Part of a small language model's weights: rotary positions.
Each number is 128 + 32 x the weight over its row's rms, rounded and kept within 0 to 255. Layers, rows and columns count from 0. Numbers have three digits each. The size before them is the row's rms in percent of the matrix's.

# down: layer 6 MLP down (transposed), 1024x256, rms 0.0509, rows 859-1023, columns 224-255
# up: layer 6 MLP up, 1024x256, rms 0.0858, rows 860-1023, columns 224-255
down859 106:126140054125184184116158093129063136161091139181108151078143159131125106154097155133116093085130
up860 092:122112128149109141167103083112150142114126106143106119171141185161145124097155166116130065114145
down860 077:117177087102179143093203170106163136148140116172189085125138091110149100162164110141140136086057
up861 098:132100094139132126158097154150120123187126181132149089135159132169090143114131149166138092082089
down861 114:129141200155132121094137092135149112101115096121128163119105095083195121136149150146146130171134
up862 098:099100174149136151137092144155147147086128172131109154135101125108159153148098143150144161115088
down862 105:094129093126128090142126075127112148128086085168109089118127149240156153062157086118112105121134
up863 078:130141130094147110184078139117158119160154137076211040109128127106149154159189133098127126122088
down863 062:143124135111140158057210120092121140119124138172065187144166160154120119097074103147139094148167
up864 108:069144186121095120118114090100150151104094130116194029127104086145116157139144172149075129167128
down864 103:126123135132074113088120123182140228124171104155114150157161095133089121089169124130118118136087
up865 097:137086123128167123170111116114060097114137116123135149144107169165139127114157195140121164138110
down865 097:179107131126099156071100124129150179162172148089123098106150145165163140162122090121088118103117
up866 110:121112149134108082142134055148142139113114111151176144122148146092145146129164143119155102198139
down866 115:078096112087137116105127085142152146178121127146096150103069108134135181088094099110106082047112
up867 103:100131104148126178162141089119102181136130102130175143161079105097086162050116135122144086116153
down867 114:138087099150122128127130087125142127089152095098158180155169055171092160097118154157150107133074
up868 102:092105163109184123144112103111103104137119133172125133117086111109143185122149123163144090127166
down868 096:165113127133118154122150090117106167166174146148122121111129138124171137123131124174118150070105
up869 102:106084183132123084152108100126114106141113110072174122117110120106154136104125080132119124148125
down869 095:065147167160137129109071166139070142154103147118099142132137109125138129141140138129102103185201
up870 106:138147097131165082154097116150139143145062115159170099075068095132142157062175153191186137155103
down870 114:164149097182179122148078087121156090161157110176144130091127155082143164096167215136196145137088
up871 094:130146153185149147169085141092175156186116123132153093067133119162179108129154198114146132085175
down871 089:165098109104115098088169108147124150053171100114113152178136114101101158116121085154075118176082
up872 109:126122132156149106166162117128138135200124110103175096109093078156183148178098146112112102152119
down872 111:156122246139092111117155098141136093141146130108196114113141102117176120149115172106114082145156
up873 100:163116125170156113111155132121165150085109169140113165117072125154105151129116137110070197165170
down873 104:066109099088123169141113076108069144091138107113101114102157139127181138131154141111127105088156
up874 101:062167145157121160098139135172149116124160113091190158125178126092149122055185136114101131123068
down874 091:178159095171116151088129134136156115184070144085118076097179116195091136073130123078077155119113
up875 104:124168147169165080082134128072145106189116141090123129056091104142131127108148176129071146124111
down875 107:099158148121149120113167188119137095176115123090105087094131129154065163145104131134067154133158
up876 093:099075081128125168108086137160092143138071145099149118148165150125133101109128111164136178067119
down876 102:139127185117138098097174117125165118147168123147127163144092139079116126158119157103097053168127
up877 085:136124090103152188161143105086116159204130145126136101105123195089145160117140144138161149109074
down877 090:129102177124106081110126094156168159052133128111126102135111061163142105106140111148098127096166
up878 113:117139148133153099129151136147153097123101182178138158075073063104145163124150129116091085162111
down878 129:102104110137157122116153144176195092144119165135137128094136075118139179104137150147131108170116
up879 105:136135095152140152148114085060147151153078078156118140088096088096163140130117106192175144085136
down879 098:213134122075125119081083071088125194147184109153165144151111145140120089149125153111093110088152
up880 104:132200125086177139154112136146117122116122161123128135132095152118149178128113085117115115101167
down880 101:134115105122107096111126174119150156119115119155092113135097174115103095125085154216133127163096
up881 099:098074102095141111122165152077079103162161089158098125138130130078153089094138112134166098126079
down881 092:168153131144169156176131120146178115122125185147112080143108153184099156111120148098175142100141
up882 094:195106150055159065107107075195138139131131145110090098185143147097178190103143120113090114157139
down882 103:100123158145105208134112148086133122098106105136126107107147085152119113177136163141110141072164
up883 113:075133139168086149178112126134096170158095162151139141119130109131083148119146145121110138079185
down883 115:068135092128116121099108092123067176190077166132124118093193123143079147099150149128104146075141
up884 108:163125129068149112101130112101087089170114118049143132117079127096156137102105133134146070157117
down884 103:160140112161134090108207103131190134105141072111142129117180147124063155121191125142135152063073
up885 115:120081182116151127163148153127110145108099113176110087083110114113169137153213099133162055200143
down885 124:104156154153078112101092127099096095157160103115177124179127154167150142132141142123139114141090
up886 107:145149113177175154161084115098150125157076153121165161122133189066148153108179126129151104120097
down886 103:166120140062141130147132098130168127105144099147125104096107140159140086105099112138106143151145
up887 106:141073100199152082166103102164110164178110127151146158096101126148145149104091181147148135164107
down887 101:110111111187185104148121082167146169130110143177137119103117098195109178102074149126136142131111
up888 105:233124180152163114167130093134133105167146098140150096193109148139136102085186157162069138118135
down888 083:108117135076130097089152114124142125206151146102141158054131128158086078072088072087144118237105
up889 096:084135142108141101184124130145099133133100158127156138130120140163065151148145112117136115130129
down889 111:138111150142118099157122168134155151174107167139125111114137134116154133111106084172102122105152
up890 090:113069147106079097172128148122128128125078215169124068164115121102135102155129111142163106122123
down890 098:145158130164163169076124103117119158067171068067098169110077152143152173121083124090131109149144
up891 096:067163156148182085072077063119162179177072155071130116100064122105190131111171096126109112143138
down891 091:053166148134172141076103098108134159162122134110139127129125137083183126120142081139115157149149
up892 108:107110118116125083148117082078101128142147139106131154163062114167111122146119189117153110111105
down892 098:124171168130121099146102121108123110130120152101125135121122148163135124119115150111179161109086
up893 103:111153196166144096139104148101171166107139082129126109147081096093154152087094113088116132163158
down893 106:179147164137145102095058136148117161136163131153170101093152096109130134149168146125064110128189
up894 103:090101129053119135165104141106164141161148081133116139088101082091106152108112151149068089057134
down894 085:143203152105107117106123100091106145136130108107124122117104099123201134138149137119178222120161
up895 099:150110082146151117120116178124138123185107091104150083130082142160115084090170216127116141218163
down895 092:121140113145157125144126087113125157046115171167101140110153170054177187128132100143143144101089
up896 094:203171151179159160162128082052101110178146116148173131120111106122140172093176132113160085106048
down896 089:143128134163144104140172147110134094137104096132131087120123145166180137115103122127122099119160
up897 102:152122133201117122185143062141078195137085136097156115142117168103176125101089151091156135118132
down897 091:129100171134117123108147152235115098142143098104140113095150082097095151110127045153157147081114
up898 101:095105118141169118127092116106123169199113077131119066121161136087136141103198121114076058165108
down898 087:110162137186086142118129183123196067097135117203124175182065145157104071170165101117119122157130
up899 111:045141177097131185166130140167084150122140125150138111139030101129157123113183099125112127157103
down899 109:149120088070124115098111177133087145092104082087115078161092164175148065153143152139166138119098
up900 095:120185142176163126183117096149105180123120080148124083115115166149207136109075138134109100135121
down900 088:128126130102141134111156155118190081181098152110160144106175140130096078146135101126092130064165
up901 098:112129128118093134092112106112143106080100092141110165191095122071093120070178216144141106087097
down901 107:135200090143144159138151182109127127119116194123153143059178144163132152142051071110129081110182
up902 092:174102154123116093135129078164182160170081111158113111081082130094121122099123147144082101145122
down902 102:145063175080196162120130101115134159155103105158150144121072141136137111133148110130090123149092
up903 097:137136109161138152063067105099098104121186131158184088137134119092190164153148117153134151126153
down903 101:129113153156147148227120177170144159135078120133127185118079127162134112084102163108141097062139
up904 110:085089099123135177147174104056171115118131149104102136161105148086177122146106174166145161109169
down904 111:109129042098184157073098132081165165143165175118112159150155127139130121142137137168104139141098
up905 105:164134135198214152156127058116133104154102097180099219087111132183134136167131166164148133138101
down905 096:176087136112109109160119132124152039166071149129156131117124054138173161112164129142201178147090
up906 112:107126141079149037147114163108113084159113141180152145131082136080115177103132156137140171177095
down906 117:110116121139102082101109147068148164158142076112158144152155039079029146108103107138116182115162
up907 093:121131179135115133132128119105144148101143108139122110105131181152148160138173196148148116069117
down907 095:119138094074157088080165139139085162146130167138108148137109110094109130129160060153110137173179
up908 092:134066142106128115149091114119094121144128140111163105094139128181101105093160128144061138084080
down908 100:122160106176085148131107132079173136141137136180085158142138151095160126157106138098201144166152
up909 106:112083091141137160108126143159170179129132167127189155097092121140152106179159150174131127101067
down909 105:116121174109122111080139169128148095145116114127156144125111191109160078102054143108153137103119
up910 106:129079190166150158222113110170123113125067107139131110143073092128147190054157180107150074174108
down910 100:137149178159131145127126113180144161121123086093133192141147179149139100147118126146108112159116
up911 098:067064105089186095138065118085155161090105085104185106167131149151162106101168111103133108114069
down911 083:119103135157077088102138122114098096125151104096123111105169086116162115118101125150113095089156
up912 108:111095115131153191148149107151136129123090099171153144078095144156128127113111126159108123140108
down912 099:106144177107083121127128028104119115149128119122139075141135116145095147086151183141141137120099
up913 099:155148182180165077154122129175151142064101120160131123107110141131197162075185164140075129188126
down913 100:125062071108137156164044124104156166141136144145163103092098187162203184073133146095128164153164
up914 104:123094133055125095121081098157097138178139158143125140093089136151167205108131140153134172138107
down914 104:205142093134136161108108122123134129125140158078169101127118169103098097113126092112136159091153
up915 086:148159117084158164117095137073145158151094100143196090124143157085158175114192160116122126129108
down915 075:160115135169122103100164125177111144123162123119064190082120155119170097110114062129082105105192
up916 117:163137160163135147102084069129157113118107121110156090089116143077148154099213168097162106089162
down916 118:080100127106204107153111153087121122140115067150146180070102058120135174144151146147109107134133
up917 106:117107104132119087186125107146105179186173122155173164162127080109120055126096124085103155077120
down917 109:110136124147086172107100130126121170098131146189126129103152107122158045142125139089082124101173
up918 106:150108166149134093171107077133096144219170138160129140100102095095124193095099086092156124119087
down918 093:110165103104091131120117177200131124170126158131175069072166177173097148122117133177116130160125
up919 095:121107158117170130118098130129097089087063124121131136114103161087130155117141179233141107137164
down919 099:089143101105081135097129164173143143210165128182144162168117149167136108119139075157089167101128
up920 101:090084083075118117082115126077151167136117126117162182098135142154173104156128144096098155119111
down920 087:185088184175159142153055191203102121070193094138134095151131056056136111117131181176181101116144
up921 105:084173214111119076138125093145116115142108177061152168118050126102106118129135124099013101109124
down921 104:046142145129073095126145136172126121150143132160118136148113150116133088172131134123069113151053
up922 101:073142159110107128117100090103128133149122140106180136154146110110113092058140142089131107111083
down922 112:112131164169084069121103132130154136148129119139115121109126190143153076047112119091140127167119
up923 100:168080170118117158112129155112085161117086133151098148141104157109190126152144120085092170159207
down923 101:138138124123123100156100117155188153164082123138116126094169124133129130124203137139162149145122
up924 082:164161124103160111096147066040114131116158166119171102167130150103214144080135187152118136175087
down924 066:106114106129126180170078139162137124123113133147099173115142119117072135135160098122133126046176
up925 116:066089136161072112144066090127149133125122118181187143106092105167094160103118141160143127198077
down925 112:171114187137134117211125137098172108192083142155151122091114121172190139046160106154136137139115
up926 097:153160210134134107187153166119089161184054109129110183155136134127126102137182169109155143115068
down926 085:138095073125176175099089095157194124121195182141150084119119097110174174065056139122146100085108
up927 104:120081096122112109145168075058116174128126098121110173147113070155097090178135178182101167120118
down927 105:143119088105102145134123146104099121128132133112094124130129097118099165127080203149183144157086
up928 101:139211101092163161125043128145104183130087131158119104136113171110140149110133151101161154151077
down928 097:155118119140123077112182105101209112098161136135129140118123093128144168158141130134058071159165
up929 106:091118136115140084179143095098069144144057128114188184172138139132080144074141186157082155089131
down929 103:120131148127122117101068104132155126138114201176143145143157135159139075141143108112214081120120
up930 111:109177135139149132112091101144110138113112124133113110050033109144121152133127150152127128098122
down930 112:164094140186099103088140096091129175161103132175161163129123133089143076145101137083141140165129
up931 108:156137098110134172139098139145129177106072158098113126090068052111110126124165106106141120164112
down931 089:127136135126107150156160151127157138145108101056096073052144145101123123111179078111167174147127
up932 097:024098131179156196153137140105123152136100125128162164056111076129131066131196155166152118126103
down932 106:154147127079173083129147166124177124083163102126144139138139153094116135167113180189194105158089
up933 112:132136164165147102152129098073100183120129054158129123119099112166162095149154122109123103141061
down933 113:128127167121134166114145122112106138074130096190099105079086075128176187114133166103114098151090
up934 096:078075144122115064111054138142173123141144073117160128128104122136138187090129121185102146078144
down934 100:143181121142110124139209188085131141115156133164119104073115129098072098130135196066146138133129
up935 108:075113187158102151140112124093125111110093092150165106112077109178128123129161147168083152152096
down935 113:078136160139107202100096143076116140063118150136138100159115128149075091119156136142122088169085
up936 103:117147136130121088085069079142151124112107160084151148090102112118122132103160108084146100109103
down936 104:139103091092115171146112134131160106102075090100101156092127104123144157192139120109136128092173
up937 096:164111166096127099088144175100061183148139089123166174199093186108157136055136133129138153127134
down937 083:095151107141154132174120153114198089095054185127149100098137172113145088125166158177153146156148
up938 098:122112131147208136136119121126118096128085140117078131094104127132154090107118146096159137114091
down938 092:101157123070081151098197133130111193084175104093150096116132096058139142149069123146067108107154
up939 102:122096130060151107146076152115099203150082108141112134139138159101087163141142116144122133122090
down939 096:096123134177141121112117126111115088142139146102164160153101129176136113099166159086136081130106
up940 092:136118179113131117085087148125125147116111125085126125139138176107159116076141114130171099117196
down940 103:106144148141134091121124105113149146162171137173143101148124105148186146174119107160178146163045
up941 083:101096169167211163129139096101131175144075135121152062132100129135141087154107179157114085063112
down941 064:141170114087053116136060138139138135111195123100111155135156098087091171128142120168155149162171
up942 098:122094093137193175078108108144187151070141092101197090113133177103161127080112105146100142104112
down942 089:065198102073130061097098129102158075217107072115098117111163118136151136150145158120166066149136
up943 114:083107128092138165109090067159121112143073188120140127098118107104184094085130125128084142094140
down943 115:081074046076076159096141141133110127168105106141144159099144152104184086075118102119113123107119
up944 095:155235145094130182158051157095201116142116124153163138113109153116106146068095156133136127083138
down944 090:066055068168184086119160083201107152082121093150057118109149125137170147176188120140086141149157
up945 089:082132145147160091033117134112140193087135146130118176095131194089194095116134090131074151154110
down945 094:152107088117075155174101151159085072101148132140100084152112101133087143097082153134135069082161
up946 096:038183154166124106054142133098121184130141092155134102162132151144177112131093135058061150102130
down946 088:205106050080163142152119113148131044134144166114118083124104100144067152082158118133179123116147
up947 099:149085150190187135158188133149169115215107123137117089096075130106173118138134161150137149158156
down947 091:142135071140049106108069180154128152052116084134134119138154085166071108083121114127088126116095
up948 098:135110167123137121177129148134162130131142068136141123125101126200104185118186188134103114099163
down948 091:185128128122178134119162124081173056170130172131128162106089141073181137154072115122124116101110
up949 091:073073120124207122112138079092097092130088055108128136128129133115099053120123124172109090162099
down949 082:119157122144057177140099159179149171106182121162102123120154134103195126160156144139100132111202
up950 104:042088138157103141138080131134077172181112111143148087138118140123152124153183098171131128147153
down950 104:134130139184154127163140141141168166148115145107156112172102171151164099094112121113111172080119
up951 088:156144122109166091160143193098122114192054158139142131052181164103183145133095084141137135103097
down951 088:106092133157106164152136081178139156087193133141102093145103121144061110081122174156081130120112
up952 090:089133171220157097177116170079080135133116141133142092137071159185167109046157175103137160087136
down952 078:152131072040132133137103080157194115142140122097178166135174100088134152144174099148125073116105
up953 097:126130125105104106094017112123141082176121112115144148038153088077092096128111134084073142100122
down953 089:109201113103153174137220165076089159115130126151102091170075167136103198141138131146152122142111
up954 111:117097125194129150183147110088147082186122080177133139128110099124157133087167157118166141167160
down954 106:158119107130163127102158149157137108098102150147076119130157143118165115132181162170114160152107
up955 108:211119075141168153135078089123165192134147150143172124149152105111133152107107188192104103131082
down955 095:154147108121112108047113155125096162117151144182126145078141134074098144133130072151108113160127
up956 115:090083162115149117189070110144094094127120143151147160077099119198200154094140158170097182155091
down956 093:121202158105139083184120120126100119143131102152154123108118136125189141094155099094178174143117
up957 094:105151124092225127127117127121133092199134105112160104082126174124131106124170164107161154142110
down957 097:122109168129077146154170141040138125039088139113102115180103114124086192116167136149121108098175
up958 097:079092126163129113216105152110132148126109117127145129138103137193177215052149165143121112178088
down958 081:156171139140148132077097156122138100160146112169125164184104116116143050179137127140164105155188
up959 103:192114129103144074110055147119169098150169120129121170167093150088152169102130150140161216138120
down959 088:132168117175090130104176167137112111096194106145114153124171147138107168138149112138117094119182
up960 091:152163107158113115167129185135151111109120075167139153152148123096135138122137163151085085178157
down960 088:147085186137120119102125055124085146142101176072088116117112098159143059141096127081163170109121
up961 095:106151132164151148128121110107140219097077119139102139134114118093118111122113209128124104070162
down961 089:126166106145145117121162176095085049138154141107160130124089096126122173148123060095125121184134
up962 103:101112131124126108160129128125132150179114087161130165153099170180169154129145137148135121107121
down962 101:204120101169097129143073107129111109091128123138170095151112132141142145077138120078138136173126
up963 097:190104095138094129136144086057136095144118066132184146111119111131125128137147145083191153085113
down963 087:050142130114186186143039156164082158125193181106158154146164168138123161135127120100165069083133
up964 088:174139233041127101087133095136172107110124103129170126150136122101130146051160171168143163154193
down964 087:137135071137146135172066114095122187165166174199118153127125124150110090156100099111126109104088
up965 109:094153153175101148137139087119128084156107112139144170133131109150178145097140169079083131110129
down965 117:080118137123128101089188108116110123164054106124120131128166092080145091104125143114115100107131
up966 101:131186132152168147137103142055074120117146078168136158172166094169123137124132162166186119137139
down966 100:117103177112156147113087080151190197138126132114113111109121168130145141095147107085088130128137
up967 082:139157168135136182096097134099173139139119098151099092161137164135164084132135155130116152160144
down967 081:119129124110132109138168145160038134109145130101146145155142106149127162124069098130081088125128
up968 075:101099118143212099104109119084127169215122140102116085059068092116131139132128144132115111127104
down968 051:158150106076081182139133131124093125052107107184136157190182157126126099099121126124097163099181
up969 101:091179164186160100162119111112130156140107094128188140097072106133148137143135147122080140114137
down969 112:114176136166191150132139111074149124129091133122126134116113117163138042132147122114127089171147
up970 097:077108126159120118109180072082130151116119122093128092155124117112192125141184031077176136088113
down970 087:141133162087179143186062203155112098162108129174106135084190143163124107134060186183058161178085
up971 100:110093173175097181145104069110108154129122098060160114143135101176188102063236124129135105162183
down971 104:130143073091147115144135208151129121088103189156088157100119186104070150191040165101141165159095
up972 104:095116149143095099206144125143115148137184125142163119132118120141097145163210130154103139114065
down972 114:132139148145143044161171092128094144096206146137165102114079141141108145161169109131130106112143
up973 102:124125160138104107124086158163139142138132171145127157159084133133162080108145124176074086101165
down973 107:124147142148120141173133194142167135177168127099114117084120130079080135153139143093186130172135
up974 110:106127107099069123131126070132161118136078171165096127109025142138114170093161147158112141070119
down974 116:149101140107102163085161058105146123143087153170151143109109095132114100184119117175189102071131
up975 103:132094158089089090145107101096082145145148104126105156078084117152142172158112162152148114162069
down975 106:091161109104078120120100109095120104177156136168113082149099114111156112111087113108053104172138
up976 080:065161135131142123111067036113135194147156088118168097069111087143183160091108147116083099118130
down976 097:100119122085164133171067079122100184124184091134147099094118098161170171075117156125107108111138
up977 093:078127119100156098146086118147073065116085157118194115071106157135141143087164050107083111195119
down977 095:157148116111138125145127121137162177128114144075118101125175124088162098114100166147119079072145
up978 087:117165102136104123118108132055196140075137155134143086104123126076083132078130114058107143124152
down978 075:194151139151133114120087085165088171156134148091103166117122102152147136134128173167148128094159
up979 104:160151138105138103114088080115141102130099154119091137116135124094141161064124131140098160160138
down979 099:073124152097141115140093105123171106137085139104100109166077087120161129078161154085092096183116
up980 103:141124149148159163161100090084078135150126102135164108133116161130107075110141099144130140116151
down980 108:111123156107075108120155086115119142065104143153119156134148108090092169161123093106115142159111
up981 103:096125156144093092103114112121119163114079120132160139116125096154185098110204061103073150130164
down981 124:143103140107152111123081149111111149161140130158163114171184131105124195130148131142144100130096
up982 107:110181161157133089110091135142095110167085187147151096115149192102171128044188143164110037161095
down982 094:182074152134154149174153084125118186141122166126144137166084064198098210159111158117121139142143
up983 095:104124134141109125090078105137183106090081162096210075128130186128103087139159161111129092096137
down983 088:088157151087132082150166178092141116112176118149089160095120051104142158098120140136088098122113
up984 085:079120168159175147083164132139155104113134146149102126085103116126108157120148106155128173144176
down984 065:168067107134079093156098110134140135101144093166160116173149114164138135162163169138156134121076
up985 093:141110100132133178139163128134133112159120115116153073121181113118166082120175080161119102100144
down985 076:060154174136135147097098141136102095113161132157105229142099135113156132155125204167164123102116
up986 110:123129174227128167169141150188134185137128127109096125119108121137165120111184127090143133141139
down986 117:109105118165148117130122097133150107130112147159137143097143139110110135108149163078129137134187
up987 093:049152163084120179133167154144173126085152090123157170120111046130093122137132133106134128146144
down987 111:219088125143128115134078091134123133177102153170126115116182165070154158116143148138130074104096
up988 091:120112086162147173207104128120177105124139154142104104196120059184052160104116106130145122165109
down988 083:125179156141121093106194038173116182099160143089116157115138161102170183121151101134101112110126
up989 098:105127092130119158145133195102134172132119112131116093121148162115186152124119087120118068154109
down989 095:139157140083156113106123139129119082152170155159184135118137088110107144113110163089152172108096
up990 104:101071083156157128176103115112163156163120094187119145088106066133141186156090180152149164043105
down990 089:150108108123085185132137084091158094106137118126132089168087146107118109112073158156160127107151
up991 093:074129133088168114128069165117136109112152119104100157095145124128121126106137151128142137074104
down991 106:128105145140086122148160091114147116157087138126168184141102115144148093143116092128126086179140
up992 104:111077183118143092145127109114142139097074092078071143088077131115168072129086159155129095159130
down992 104:142162150122139058087053103123182179122137185090155108164114156141165132140110101145140099111107
up993 104:114128137173127139146114068120119135132063169119116145150040181114092086076169103103128153060199
down993 105:158135137162163151167165129181132168174108174088129178120138191094142115104132167092148128100150
up994 095:162148195115090113147162107113186129135096124166131144136130152078141153100136139128168137158148
down994 094:146114127153149157070092093176125099138139121134037080210146132150111099100107201187133106093120
up995 095:167179118153189156116135151097136135137168103116143162118112157084095146087151158118124107160150
down995 101:132091161144130107141102094121118122133102121118106139165078095150151082136139097138083149142111
up996 105:046174150136112121164117094150107124154113109145103106081055152129144165128126161094111161148200
down996 118:125150134172136100179122088102105151169109111095108092106122096141153159109136152157151157114143
up997 089:080122169114151134101069129190100155132094061163136144112101147143156070099095115125127133141090
down997 076:140112089147137139128158133101135130142147126110107117119135140068103131094137126092149086097204
up998 103:188138137105123104128119088080165128172103140131184131137072121186137134084131182133134177131073
down998 101:137127118084136155142099136159142076134142197130128191118147180106119089091112167121128073094143
up999 085:141064112144182172132092113131101146160129143137120056178098096117180151089151124108082081085133
down999 067:039175158079088111155109171140186089164130124101131186121146168122129131193120107164147162129165
up1000 106:088081126081118126162101087146131192167116131126115071171093123152090157144148132162114160073137
down1000 105:158085144175132131192143147115198114132121113137107068129088032121072078145126097163067162160150
up1001 104:088156152157089144094163129139174125130091086183149127165133113127169152132226137170084120138127
down1001 101:151067152108144092087114130085130168086157145124064135162145159112172094157129133081165099151161
up1002 106:075147141117144085105100176073105142203108119153150131061078084138146111159115128100081120085098
down1002 108:150187117152086106153054134174087094118113191109114125137123140157073175138108113163115138145147
up1003 101:151111136167103154128144141120097131123131121128178081111107117141111058147206144132065163098138
down1003 088:133152150112191057152076143111148094095117172085058118142130139121074144086076109123194127140140
up1004 102:100079130121117129125101102131123117147093086168065066107085114100170132138115135158160114150123
down1004 090:118074177157125118154120143125096133102119092108125136141168142194147064113069123208110159202159
up1005 106:121098103125148094127095052135098135156090051139124107175066122130163111097194180159109101110147
down1005 099:145158119112174116120079104112186137105103131127182111127084098156065140124147104134150128070087
up1006 102:191167135159133074182133134182171098163102153100156158105115086137089146093128177091119113127180
down1006 099:109176134181120070168117109141125132143077138148147150150153058183094166130130161058097121067165
up1007 112:119072161167089075139168118122114130164087152163173145149073139136118186074155133185110076157145
down1007 092:125126061138177221147107111109134123161108133160107150112108108144152112138131043178087104149211
up1008 092:101102077070135111083123104118077153125150133106163136171114140107164104136130158136100127131043
down1008 087:157157179159110147166144159140154136128109116171106134087133103145156118134157098133124126132229
up1009 101:196158119100219076112108113144115107161115127132142166115104112108107117097128131116101088131169
down1009 099:114102173170135098144143123092148128134102148140122134147171118170173147159111161124156160159095
up1010 102:069101103109139103141097119102147163127113035095085169096077103191112141139113138062101170139101
down1010 098:166149129114120144157122158124146099144126154104117052125104202124112131106089170151125085150201
up1011 096:206067130151130105140109120129116147182144154142127158149066102120129115130098142115202133103120
down1011 083:126152145091189122107158145105142095072090138147078151113156112134132158112137098151130097185174
up1012 100:186126082118173137114064097099139144159125101099149121146163123130142126133125075155142131192175
down1012 094:062126096099179096163165097106128080115076115165142138067104165119148164142149144105162125041147
up1013 088:083117100068162100137140139143144166181140087160097126090140142068149123184200079136201113119121
down1013 085:172144136130100114117132148134110091108117160145168153148105150187154129070039169130053118140121
up1014 101:098127128101145090154112111147091094186104102120142120116079073110142153075094164149118063134115
down1014 107:153108088105137124153148146167073043190114162111102091177090101110174149101099108088112135135126
up1015 105:101055130192108122134106135131119213121081104145122117183110073124091131124211127132109186089100
down1015 115:114074183106146123136131150137162150129178113120098115149116133089144102101161145101180133114070
up1016 087:152143187118153102160140113092077126130129113097104093138124144046115088100106159080132108100196
down1016 073:095144087117110097092101138155186131145132148081079177161149080151165167096158127112123092127100
up1017 107:175146132168139147146130103126141122181114106154176169167073107136178123076174146144171099136135
down1017 119:149168114165136146151108175150167133189134107147175112148095077090172176090158132155167107149155
up1018 094:163114161135135116154118071067092093160125133164136099154160164117152094116178118155155111133113
down1018 070:063151129134110185096155194170197145110160137114135130087123093165180190140138100131096141156144
up1019 110:090090104207189146141044073125099151170132112144137070120123134135134146069119184140156065139112
down1019 119:104060165173067123182135098133159127084123082124178109112050133204093103182114152114155097131119
up1020 097:099173135157133078122091165099138185157116088115143117061144106137172139124144175150054098116116
down1020 095:065162150143155100107174127151124127107079196130145133229132136126141126104137149140113140104169
up1021 099:112067121148187106142067121108103203113116101134114072134104169114117122047138152144095062161143
down1021 110:127096087132161104129095140141131137145132132099130092104125169120125143079112138166089122121118
up1022 090:111187141191128130124091134116186145151062117140132099134187160106132142136194149080176090153140
down1022 078:140114163123121129085150149135067156105172131126175162067082106138080141160106127113076157100093
up1023 112:124141148129171077123085107100092148160105115115233127129147128163091138137164113107109146147119
down1023 109:092195142129120113136102115089118132178138061108100157128138122078147130079090142142110151153112